Weights of a small GPT-style language model, trained from scratch on English Wikipedia.
Size: 12 layers, width 64, 2 heads of 32, MLP 256 squared ReLU, 1.2M parameters.
Architecture: RMSNorm before each block, no biases in attention or MLP, untied embeddings, normalized queries and keys, some layers without attention.
Each number is 500 + 40 x the weight over its row's rms, rounded and kept within 0 to 999. Layers, rows and columns count from 0. Numbers have three digits each. The size before them is the row's rms in percent of the matrix's.

# layer 8 MLP down (transposed), 256x64, rms 0.0967, rows 88-255, columns 0-31
123:514540561553463514458484539559488542395505449528461537544528526487555521425566548518440495478540
093:450454471471531459531506493482514432591557465548510454435491490475489440516517490433526490540495
096:475549549521482502501443464523456472444565524535514524466477539493491560489538467465468480519564
103:486469517595474514551564503558458470469542485492467514522488526463455555514452478444467556555410
104:435495536516482509491457513438539518566434468537500502495515424474465468438475515586486494542521
104:511416483501558475459470503426473407506511500528516460481452551465441527440485520499504539485488
095:497485501533471532427501467503610493569537504490535556541535488458490547489515516491504545461454
110:377436511480494466429480576446549459479484497524544478485447546512513516490467497571484494498501
100:505481506552469503537533481496446532558567530456499524566623470506484516494456598534449533511511
092:453499473512446554557545452603488498606506441461530552448490470446526442539492478496591488468493
093:503488473553417438507465514501529473538486489525449475486535473493457462497465578614561453409423
092:491517526509517464531520527511475538439529459477509502535536528428496524470394452471512602474483
102:525499482570552540488495524523511603503520469491470553474494483530500451509524532525482517445387
110:510463424488450494543551591517548471501458503469531514519566519488431498481561485451539542471467
106:555434514455573535442457556465492481519481483515554486437508491457542518529471488505520475551476
083:488513497499480486465559470495587469541489529544548518550599475519502536384562488428474508475506
109:522496468560489462523480590506468537525450431482453502526517471515518516446510537436524479440508
105:474518561548513481562554440505457439449530476553457460491490515463534507475544560478459517543447
094:483565579528495531493533506531538566502479485488517573500509534524520487472457506500491506412504
097:439511443471479498531531498408550496491577493478517578521450473466497500515578503433437554519534
085:503441456570492508583504515481468454470474443583489527503524495510488446479499387480512568432431
096:546451529477522510534461380563505529535473467504549482574528472497465586515600446475474545476428
092:494515482556459453559468549527509536521542539378453499511466536539471575570489530529548543482524
088:462458440524468513497555447524491441498518552548566518485541489472481507434471503443507539441387
095:567493435560470544448486380491482539467492518515463500500525584476454521530458582477515532469513
100:438437443433619491500477561472546523510506442421526482498524470443499502412537527532459478467514
097:455515458492517492523600468453542382482507477553527560532449505461550491538487429502478485463528
085:511432499457395513555519502498454458496535502481499544500454490525548475511451539557450489522517
105:515434530515532508501478512494557464535481513554580464442623463483534507500471453416442502515504
109:515514481493481479485485492505556455462524443492553493543562417476528552517525463418528505489548
114:484502522532571452482567519483439496502468526452536473443514484472417466521533440526464458455538
104:558530530528484514578546587499535505562537580468482466480531496503502482482540465481500492514548
098:446590502480485479430475492487509542441483493490493546580454496444533506426486492451472518494503
089:487492416479498507406488480422431495474472506594495550563503494561513528523538557506457479473507
091:546464498520497458526521451516472435428495532565560462445486475525511493515494564544470440507524
090:466443570479495540451469516498536467525448488526436456484497518504478485479437560562565509493590
095:514478456555471547486440456489517565466530526583504502494444549542491520515482529464566564488513
103:473551503503503459452494482528442510486506443527487529473548465487493474361520489518543509508471
100:540506540502455527460437481469513543495478501466525521528453496459493543574571486555579495492473
101:453537486477526521492545547468537499436404502549548495422496412562529588450580464431501472446500
098:426451563491541488555476490499465551443577467515493463481489513490556477527521549560566518595485
101:471511452544507451572530466508442486466505516393472461502476585541484517548433514505496498469494
116:536503504496439554508520471489427484526567499474448575601551472541477555490465439457470480510564
102:438527411470517465555535577435522500506540511544491493497501511512530530444462473460560488531476
091:522520543509489480575545479513469484482563539511518476520447503484389470524489534524514503457514
108:458463561515584535505510635476519465518470460447435450514486483548517485506483488520495523511528
105:524499452545561526464444417503490469427519521556471591535516472483485538485529451516487569487524
097:503515527406554530514537476494550541514461444492520492460511518573462511496555513471440514413433
096:516573499553514475520530536477461482480492500500476478443454457519444451499476501551533502587510
114:478475470453502521438505427539538435471474609553551471529552492575514493533495487482458494515460
086:514398492511466489527470469448531509457478435482565497521426527493422417537458501512415506482512
100:471496486516505506459505459499493488448454445486585443465510447547579496417545525486449474418511
111:533539515566473529496455530504497515529574567550471474468472478532482506465553493459449506472443
095:487519508470551546561528440489481533519491529465497555499502520486550471545518514481571486461514
096:487547523509615530464460472482591527530575458480478480480555566574474474556568533454508468465525
090:541396495538502455482508489523492518567544492486561446539468497533525429495537512599572427522498
104:467484482493508487458562488492562473556489564489455532436506529519559521426514511495443488547513
101:540545491543477484472483514563467544499501531481471564578454457469502485534532477497481514487481
113:427508513481490513507471502408498411558410585534560481522538417508486471496472535503524486469515
086:515566475529513440488472496438424515471526518536486499447523456426545522489469450498492509505522
100:464539483536535497542507514461462479551455500509595512455517499510458510534476431484456504541476
094:480487492513497531446516498501481435554523468497514464541488545545534420498486528507502495464439
087:464532529479537483478496496434390481487409498491550542475503422493522480583428450522507537523538
093:517464461542461548548444490489495433479463522506529510539545457479540546403454465536504490527432
089:475441566488502571503500520466554496548520512469496494493524474487505521549559503422414560535471
101:406452486467489506430561475481473524474519481551538487508580566470577488504441526507511542535491
094:395520494470526494506539485510605508498379572530512490492546557488553484493543516480447503445492
090:511503412532450435483495528473513505538517587482511466498499461518487516552510508563452461518527
120:554474524495530464472508499575512436445528475556461478494498520503481518449479504508500489546511
131:470515484561446481534461496503543518573529477514500458480563498511506537534556506493524510497546
098:472462476482452531510527459532565459490496554484555536516491585499491520500521501552496536495583
092:480482543509477524447481518523471479553521544449487508479586506449501524489489521402541470512498
098:539542514478465467540500493460468467527386514535450486507501558525514552520505480452553393472524
084:476471521461500514482541534426505518481434566443400448434456536504548513487463486455524497468507
090:439449543524499408457517526484523513551537477535508473468474570547476456521570469523464424556489
088:524492509548497489492525530505491601633427521494474562502487468533474505479524498513573443515548
092:480575531463515548572514501469478547487440433536509530582443449522538526478501468463525493471457
117:485554481506465462545398493595519484539521523537531489459519502536543547445495484508513423404537
106:503536515514503468485511465471473487474595521464477464463496490413509521511531436512522444519576
103:495598564507459512442506424534518526486493534532515455535521472498488531466589484478464535435487
105:432526485517584476518529502493553465477518570485528528492488514504479491504553481455473539540449
115:493415539541490501523467454485518575520452465501470523494530510455533491465554448552481574504491
107:478457525601617524478494507501550519581480522514465472488587442502477540494476484503481514507544
094:490509445529545484521527512511485473444562456486487469563488475475554472558533483568464514490433
105:520518525531532513573518545469529550577568520495501555562446563479474521526446478480563495519481
091:468455490455474454482461526454544467456566483520512388512476467520477503525514485443574517451571
102:470518486500431463513417535525439452563509526458532428497608546444539450432481494520508487509479
090:503513595536437495472472560434425443528481493538543485471505505520525506547485492442501493428441
097:516506526510518476479510486561457533534488526515459463518471436477554541498475491453491509547477
099:514619482567485536491529479590511431478471515495435548527558460485489499523484468424521587426432
085:472491562506581472513545550489416459466498552461540452495564507523549559448519520478562492482504
100:517543452501405502456514454503487530514487521536467529511591449527499478512542559597499520529444
095:587434508533506489437550469445505421549472495566503535475499536501518440527518486505481472494458
092:514524504542467593527498482516545481489507534500492520606501450447478500490518456465495540447484
134:471478478500559453474500537493534506568496488482514506458502398473447571403552494488465556522505
092:435432463540480429520504481509511508540532548511553469511567521492510488385516560509452495472516
102:554476541511451495470522507563448521547519516417487486514472465523513438506546510547449381426499
090:445530493467504551534517605426502473512468546463580449521494462510536396521511517457559512523419
092:484500558529582518554476515483550493498500488512529458486474467533518525556388544463558528495575
114:481509504447424538483522497453569534501510477496541490602483487488438523461534510466466547491545
103:542520565602467510489496529573469436502509545521444561478507442453536528485572479438455532455452
120:485532496504545559496512518455601470586522510466481526501435471511545501463538530482556536499501
090:467476475491481457512497490506544456443492458634526445556470499500473453485419492492479501437477
113:496486599472469462452488487466470487448486550519494429487504492517487440559401462482456537554519
093:553583492577486464546452496464463517521515504527475553561529495445486560428545428467486494523479
102:471459510526448545526557446453579533517429487475543524423426433555447456498452519472508458557516
111:517462555533516462536546452501477470481524497511496503511447554448484571493436532579460547449566
114:474516502469584513488506507558411437522410558479447494498511541532535532482459492458498528486470
113:553457540518547582503475456472476461552494463522525501479557480464441530492481439542454477588506
101:534595457484434508462481445518556433510533469493480521517465484469394512507564528537509582446521
098:490506384524500468505470478494545471506468540485506535459486498465498449512536480463478578519470
088:521526527500428523477593519520441483478442470505535535455504484497510515497567521487500425494508
090:491496437490512475465548470490563490455437541548500558528524505523529521405520537490457469434556
097:555475445484515470404510493537462495488455470481546501561531479525568554519528467400427461533471
093:547492585556444517511524466556490522486478466533509515515495540454584490548500469508484521560476
097:479532541498533486472527446493419473507449577436518485511530484547547530500472505498402587565518
092:525525530542470509529417483568544437502534518452515515493531519480505471546479512501443473530462
091:399421525432472430501492480480482478507491536486497493402511502471486530496527521466509452516530
086:571489472522482473476518512526511503474513507504448508539512484472516523419465514588416440468493
124:519556480498422432523506449513489487451518484511478556499589547525532532571506462465466558492486
106:528499506494481525503433477519488457528570435460530528492453522448474481529447499444516569527514
102:504430431447511461483568431503515572528464523484480447516498493479463480464501422510485472453446
098:506523507530520502543518457472425526437578531468534456478523471453465522542512472479516560527484
083:549478473563511501472568524455422465534543482486476535456511482433501537527485480534464495474497
106:500462518538498476454547432495549600513473501406489466544472439554421544560540474461488523517473
098:548441481530530497477515474584459539491527470506556425402512510492501528520540490477506471533461
100:518528444467565509544535484469477473521456474523527456536506558555433417549441508515526501494520
096:439492474515504491574462476574550488574457574517451542577489558554476477529449537536489424472554
101:557495488526493517439421571460456573526479452503469522463530500505419480499476539503473532565502
086:537534540523445465542500399495543464531498516514503539426505557549478470439504514465490415484491
099:492512509466520477520559555407521496506477447522525516448532595533435471476524488484456508486481
096:464465479547557593496487511575568431539477485483479427505495537440559457483400456467539496447417
114:519417513528530519496463525480556489507506509477431522407457537484476523512537559579466536460537
099:455530531494503514532500418565505494452469530537496527415481583471478551461558538534435595473478
098:540522559476496528557460518548534462461468535527499526465482518464542543425542551452464489503444
090:564437456489507522409498490471445592496539487539515548463503469556564431543561521530487506535447
098:533505511502504540498546528494511462435505500570502467507517465510582462480498524479531469500463
091:482526445527483543469500462466448619488479513497406530549524504547543517441514550507498465472526
100:620563497513503554502438465519535420495495546497476508562435557480523570519451447478500511499485
100:509485451535597521507516456475499467536544396452499516515484480485519517537530525432446506463523
114:525471512505578502503517533520585524472442528553517487492514513504475487522476466491437534497547
097:493504481443499533525433482564597506459488416534460467492432539483510502528512463534561523539557
098:581534467500497478515530490464464446417529527496531443476479486503437439458502579541501489453556
102:506509512478501513521494461478518426598426583575430450575574535507585516497530492464518456540513
103:575483495469434476510460530456517471448550457494451435538561404510499512503604508498469519472442
087:536498470504487442515485522416483419428536541609497510480491404480468543488517527471541536488506
102:545494497525594480551517442543413552452530476472530461486491518506493466458560475539473474511496
105:522552491544582519494534542528572538494534529520562518446501522449427489534464528427479441505524
094:440533488481588527493478507479478521430503472515426549491506503541508502469507463526486460518514
090:489483536516502491446534487426474483516496554624493493477436475480396476505604506453526526554518
092:541548499519483547534422442483517411514501510486495537610481469564511547543499550488478525515512
103:484568571487494570531523487519532472567481501422500474568556570489529491436527487413501566458471
100:525530571501431582471487523544516499500540490553506509497441502490473501464536433504505427411499
087:472509526483500578387480472454496480574417486486564524493462490526506450502530523502489468576474
102:455569499456534502507523518485552578479526449440503509468396464471513494570506539518524527520584
099:480476428463521520473484546442504506543472505467545471480485441547512586456522506481535564536549
126:482474502489478589530444449434483546515506517512566524479525579484494482486466448509409489484481
109:515488581490546465570486542531548479584509500489503466562477479531530508461515514484448473458459
102:501590562559567511507498545485499507479550436420505518516528530583559493478459529578451457465535
089:454553507522502503557470531560430511524520508425524517544469481463493447479482447541493530421552
098:494589510512492498547498469480476533449581517493566497473456536466449528558548430481510511511493
095:535533485519484532487506516565504479483566513486477515597468467442544522520485493560479499526511
094:537449469484507488506542563461465517489518484559542507453496494522493403550452525564496442446519
100:565507524539519536457501507496470481398529520571482539557496437506542513551485541514465503560504
106:448569462444488532541479494471543467556482545531548602517514510459547524583484510474474528479493
088:507542553484535501482541510494593491479461518552475474437528519569529512437537493423460521508515
115:481499484453522481473532528473478534546413489419483554473493412463534465502527514464463502472497
093:458482553511496586458436518450543478506491473501475544433546492484493477504463424508478494504412
# layer 8 MLP up, 256x64, rms 0.378, rows 89-255, columns 0-31
095:486564503477520494532462566528506476474533483507498532509562481563484444456513519537604582463515
089:474524517440481447548517561499522593509502545554471530475476585502531497505517522466503446537538
096:513543458458460459507492507483569510557545434550504443446468470549439533485513437547512522521468
100:475511472548551449502546558539522525447550518496462527521494521467424430534466541460484522547517
098:499534493546515486431416570465477538584555547449522485497477549453488482448562485532538509481473
098:483420496519432534424429527514515545504423504529554482523499468515448502473439585495492511534544
114:512376480497459522532526501527443548497500528524466520466552488537507460504505441531435513423597
102:551485518515491420498559527513460472525451512418503600488488523532471503430486463499542506574478
087:509482510574518511490483522542508551548443437506511519499419515489592502503527454501504434470488
098:490482440484464550552500560554466416559495523573432484452554523467442486491512530565564496441513
097:561514480576493510515505492443429553487445526456502418556506492500507536571506555495538515463551
108:536456520488512458441502554485480508517488452440518477458549483598456485532519485515417553512491
103:501484474458520544479455537574559511492495541407487497480550565536535476476429461521539496479461
104:441512501524507539532479408527478565521520483434491498505518480543508455486464469557541432464500
083:489506506519440525491577505474530562599478556500517507512532548440517485539405533457516459505464
100:500495483516469437431558519475535509484495495535485528493521510483458409494485424549568509562496
101:531523461497546471423546533472535513562490450488514523454515468546550485518455442519480544534557
092:455479539510495543423508538502533557550538490463554482445471557499467491506434554555494523483478
099:492463525503535473537516570430503458517490453493511499510494527512515499532525542487511518526509
081:504468544513476540475502485456443531491392509474408545485464483530416449473495527503480485491442
103:485377511488469432519453538553536574575486501439525551482570515468489511506428477492517449459435
103:526466459470468504489482468478579544537417532551576543586453544455482492466456425461506474476518
089:436540490523506423446479449494500512480448570479546480498439496497538503503485513491480532503479
099:563460476454498516473489542512539504532544488522478589487492511554490512539469471525463454536512
101:452531519515531409467479567486507558535532428506540519519469488563532489498510446534475510521431
097:444518494508499485496544539508451456521457478494521480549473551454500457482466482534462438403522
094:485492416527497435508544539412498488524515445426519472471550507513493485529569459558572502472404
114:516482492556574492479440528459556547536499500471508559483561524516492461438509562498487552528504
103:483543542558457465485475547489458456572570515583479515445450491499499539520478539611494525561528
115:522479527482541428449476538496509459476441498466541508504571465480475433454510583477475508440486
097:538493473601472471504446527446482473449481445514462444429558486531481530577476520457551500486533
112:470543489461470450518526480483444564543465519527475572439555485507464452490469563466521533485530
089:539519435533568462459527571500472485573483506567446558572460437530487480507565533530454483444462
089:442490462449554504509514543514474465553473512467493489492504540540542503461468439484491529514466
094:460516499539471494435464589478486451537485480483468487519468526543494446511536503535457524532430
099:481456534519595539512549581514559436490508490524470477505558550533550484545555542511497556556535
107:510497507534500489464542525483461468396489437482424499522511436593519494428483505543605481489444
098:540521456497500465469460506529502482465528486502424433505475524564551557421422467446416514481517
099:571453448477497473459524601487476492550479486510444505457545461529505525531410514515522509471493
102:552474543511478497490432490487453499523514526508455547477472550459473435512476444464570440515500
105:509437525482526554522459429421505477564525473526536483500541549486451494477473460513537552471477
114:529488498547530534484447514484462498524518487513462563477561534490461568419463444529526529551565
103:533461541562563512479482570494482502597568486467449523496503478537563494497473443487477454443478
092:533578542558550453440509510526537470550468496474475481575496533532499467566589464538522504520489
109:460484488534487530483516470506527487525523458611484573457532484532493452529491563509492501522608
095:491489539379460473431498478464568510556528451483469475470480471594478464525573528565496454501479
096:530573525549485545459545517484522449478507551428514411516503495489550484530476449561542481534526
101:448478513566528471469500451518474472576499475538532472449467494499464532469576525517505479505525
109:499495526522554484506387534512519500488486452534486530471498478448493444399414460465448484509459
091:558518451512461494480557526426519475482541579502450515454501514478562457523461477541497483509520
105:504455516488495456572538548534491511440501483522431520563490444526576490529439535460545476473432
103:577542455522548444424526479517467512539540511499483439443550520525510510518478522504514547514536
091:505513524591598500443473467446534475510458581556482465520470496471598533483466492521541523490533
101:549484491527535465502523493485492559562501544488414485533393516474478464462478446579497547479471
096:526507514464527538557519553517545480429526534519509587485514525451570447481452515506531530510428
105:461431412539470450518526496432517533586496465485513514476488533548503510481527503583499453461508
104:556513471496499532505460472501493540502528567499453471539457471480506415524486501568511517506520
100:484471519562446490377454480488493462486469432528500501499483489552498422503466492597512519497477
089:543528455468509514538513583444462502560549438519431470526515490520426540538485473399444495488469
104:508509463455478542478555508480554467542477507502520459514525501485498493522487513480472435431466
096:469522463516552554501547572510431483519523494485497564470552553466520383469474512478536571491542
082:484565453532499508413474505508529485466408429485460474453482513499483517479493462529497509440547
094:523590516529427470532433478506518530523460512448439545513494496485496534538525498529615448492507
092:465475486539524458484439526520533510515507424518541574474530501482472426463516529461498579555499
100:506511491481465448406524540494543558502477524531566531516531549488494505538480556436521517462507
100:579508499490590526382538514547539510532504462517585455516496487502526503548491509511480503508483
086:491472417488522471541492576504475488564479503458487551481517510455555454546486463473503510582466
119:541459487483516510448470594481474504517539449465472483520438540510454523495511419496485556522444
118:517538436488521463458502449475457463484542480487438422494508508463542485570522534509519544412471
091:452503469459517545546494437516538553474468530539381473479479403576533499537525515531499474546520
090:478620457437420472459471490478518534493484430545533489450435474530489463553500475511537514472447
099:466552532512482502460501477433517509593489506577484425464553544576480487455517543586455460465487
078:501448506452445548526458527520478464551511499447553476488536469465484482480519474564479457444419
093:470487497502539507581539494548525480509538499458440541499505534450488473472443404552511583537518
093:539576413472486469442498519518489452478563440458449489497526481448543495463469493486493527418493
090:526538499496529500498530470497503516492538544511516547531458516538483443486490522464512513470516
109:526540486498449457460396552533491506567503486534516414481511550550508470500466472462443446525480
118:498511518536508508554562516527492535418474490470460460483509496541495504493513608545476605522522
093:461468491511471458434497524436542516497518542552485537536549510464490506535473475585547540473463
103:484557526473514532522511531508493556544494528495453523483569529560563457435479611461467491519529
108:528490498530433480521540469483453499536539558488456551476500525545551479473419409455455571502574
109:534485527546490398510571519505482455504511484404491463457524538483569464558509522566461524561524
097:529450523558530483493512466519494567498483573492497461491485546502486445529376522542474503472545
098:457535492456537473475502470526500585549532530482502494491543554442530447538450472514592567579466
096:498488546511512526547522498481564461553550469454471489462474521488553449468486407508500591528480
103:426500459464520551443463480473433539464505493456518452535522484567545500518534468524512508551460
093:499522417478448522457499493532577507507430508437465440479491488515447539476433555524440550501536
091:438512568571507505463520507488476564493475531529536424446443522503587529496495521484557520526518
105:531539444488490480514549533468470495428429531508412525474445449517498541523437470498531460525473
081:505530482447445551477511457413552455467494489499401433485494469578482411536457482443458496519517
098:559566483481523481492527507466546488516430494502520556474554526536467519502540515474579399462511
098:478497505485491562527517500568528493524554506433430457586483524472512387542421554445526464535574
088:556472480513483506443516521481587452441457483493416558552488526494524494549482497509548486509503
129:486479485514531465476387519467472511512508516543467486525484451515518506462541555483579533543478
096:525445486506487520539487558501462536521465519589543486487507446483541487474444524545481540548529
095:483458535497509511441498565497500520508474485432506510499460512445479512544482599570539565508433
090:510489504538517486491472483539489473530487469558514461453536454551446572470472541564521545548517
083:493487497507555474470489435460492586449506531498440520528551486469539451520420557435575528512473
107:456467480563511472464437457469440510503463493564433463427510454541588484539474541548449576506510
109:581537511578581463456453534481561510531538496508556436506486541504512459542526498495549512483434
118:558479467507507471518509523510511553481468526513456500515450555477467483561472504512558516400432
084:533411440479537443460560450499452486453483485490445506545549532480534490511469622442492487495520
100:544496510441478451461526478516547447427513538534499421504436487592573480501483446500514511538460
087:503540449530496454474554490436489509423459538487491515481468506545506498566496555551558509467476
107:522460520590493480519440498525520542460450499537430516514436535463555486451565586536486478491535
118:504500497527500503448508495551539530523479509493566530508450585446495471479391446493449522539517
116:494504506484536475496494572497466512483439479498467515496514555421459498451417516530473460491479
114:555446464493595536507528470542521452539505486457467380489546478518427549505470528536460502531499
102:458568502552484517483505511456523486451506530515415509421443472485505498560453420555551460416544
098:491500470544532465491508539581522558493466526366460494471487517438478470525537527482567489527461
091:524479481500518498490503490453467518514480479542454518513514515515569483500515477568572517496421
100:473474471522501483504504491462486507553511533435425513551468519480585503494545476509490565523542
100:500485478552488447441515480474524486487491457529494482524555497503488464477578505521530460526430
093:517545560537503479459530519457543546478500548502493474438474519557530474458525430551418473495450
091:553472533540546505510509519466550487496526571514435385480489447488545436544475417411503514504562
098:482443501530466536556531481531501510600527510451520475502475519497438434477471541509548423546500
098:500487543505474439458515517541521494488503449454480530514456524439524502543429559450549560446518
097:534463446454474483479480507428457482532513491514406509541576439471409472518498510524591466501448
109:461530483483502523483481512460547478490436512530519443512502523575555480478467481464542425500539
106:534524495481516521487453555405555501538546446490454499502468435488501492550470467515504456524488
115:571457500473507441493485521478456502442425499486490498620521528562470546475504504538482573502529
096:500539512523553463513414559527586506516522442449510546521483506478508453481490472530475462473533
083:491485458496458438543495523523490536471504459482453535564490457497468546561402579488493490502487
110:485518452576492537460478497437526564582458576446451541510501462459439484466496466498515496547505
105:471508463507486488440550553531462523528540456501592477430532446523494505477498531479549532487484
097:463484508530527560519560578489469485589457545488464515457497517466498471548539481565509499547448
090:514526425527491459467524525494519493482486481487441490514433477546435470455570549555505531413485
101:514470540490522492399498481445473499488456392548497466426424509573524567483478508536569513449544
089:521485481520453470464521523443527477534529474572434481473510501499458509456485536465442428422495
098:502546567517481412510451511442468515467498404470454515514530541577475519416497502553484536483546
096:544544505542547473496459476480451502513476465457436527528456554531482572511541528596526515531565
110:495505513524490526495493513438515541548459550556550562470429515514520506517434480484531452461496
100:518489441444485434538478489505487486479517478464396563412517535507399478368471477513577476474437
106:593483455490513457532488475500504551481484517476501518487526501529464484477503518451554524471498
095:552481497569463547469432527466475485500532523395427483494576497464577497502489556497509485524535
102:488525517547500484536509535547457495476519426459512496463488507527505486464541454576553594467510
095:434523518580482504539562561479498513530435479499473441545461524570487547507550499480520406513502
082:476508483520516436549524425583509487503518408497472500497489540468502525577516583579501486488504
106:428519488549547500411495514481491462526483526400513492504502506482498439491504537456501487449459
110:542491506484527468518475428486469573528418470502548478487539508504463532519468525531507489501517
092:547428422497533480463543565480500472521516448447526508456516560512513484487558540526579507528518
092:423495538532458486477466484531499504486476453497448473544458450443485481495469438434465485475514
104:499511448453472522483504520504484389515522487501399539578561473543529493583471508537499507500515
099:560490589548522492485514541491478496501565507501446513516478555475497535442563521532540478503480
088:507508547535501448531514523441583526505483522570505498467453483572497544450511475442548486482481
102:459447465497516465472460427465441540422492514488473450537522502518514480499505477540571438496516
104:536458444537501561484482524452495474473497502563465523449516532563475510448378521474510469456552
101:549517556509535524483509502427499450514530523482481512502421520440565460472484466544481467532527
087:512513558516541474554439583428541506546458531533450520499527489512530450528540531471573497501580
098:503534481522476488492437498556435489570498478489573486521504518459527522516415530488495539499475
102:578468489509443491491500473506497557539502529450432414500501515447499405556489484533515470463478
118:571482477497497509486512492500517539618459407462451545504458560490505434501478431498497405521488
089:511520427461496456564512538502523478445505495420464584542472460552514472427527497495575503516482
103:536547477437501507413505463520507510494573491557440465489481530527505562531522489523582533527505
108:534497487503526484464551460460513476470455438463572453502420480531559492488516469503522445513533
109:458525477517452520449445460440516535497489528539487503512527558464491465502410455536566555489539
107:459451537409524525489445425527544493479446445476474441565547555496570475490489549549477599543463
099:559523524517484559514527503484484502526504527537444493492548553509464560481531462517499382575473
093:518469491463544461555572513527422489529501473469428505584428508510438515598503556492507503541421
100:552506500462512479437504504572469551470449390572462512518491451483498531432495455456541570470442
103:488451466500449462430455510433483552553484498542508467428518527543463418522585541517437504476447
090:547469461467443449441490486498545510510511507487489480536499454473479507549554551541561408442523
096:512483483522545450523473395427464567519524530480477465442548550514513429421452486516468458493451
107:473547478468506449455439455517542600492485520549470501494517484516547460560427480486604549553490
083:510425466543495539528523501456425473490562497469541544607480521508498483544492475559563500473501
118:535436532527491442489491582491469473493505544410498419506516538476486448488538463597524446459469
094:542500463553549475492518478567440542498508515528479545512507468514499410484376562493492497478439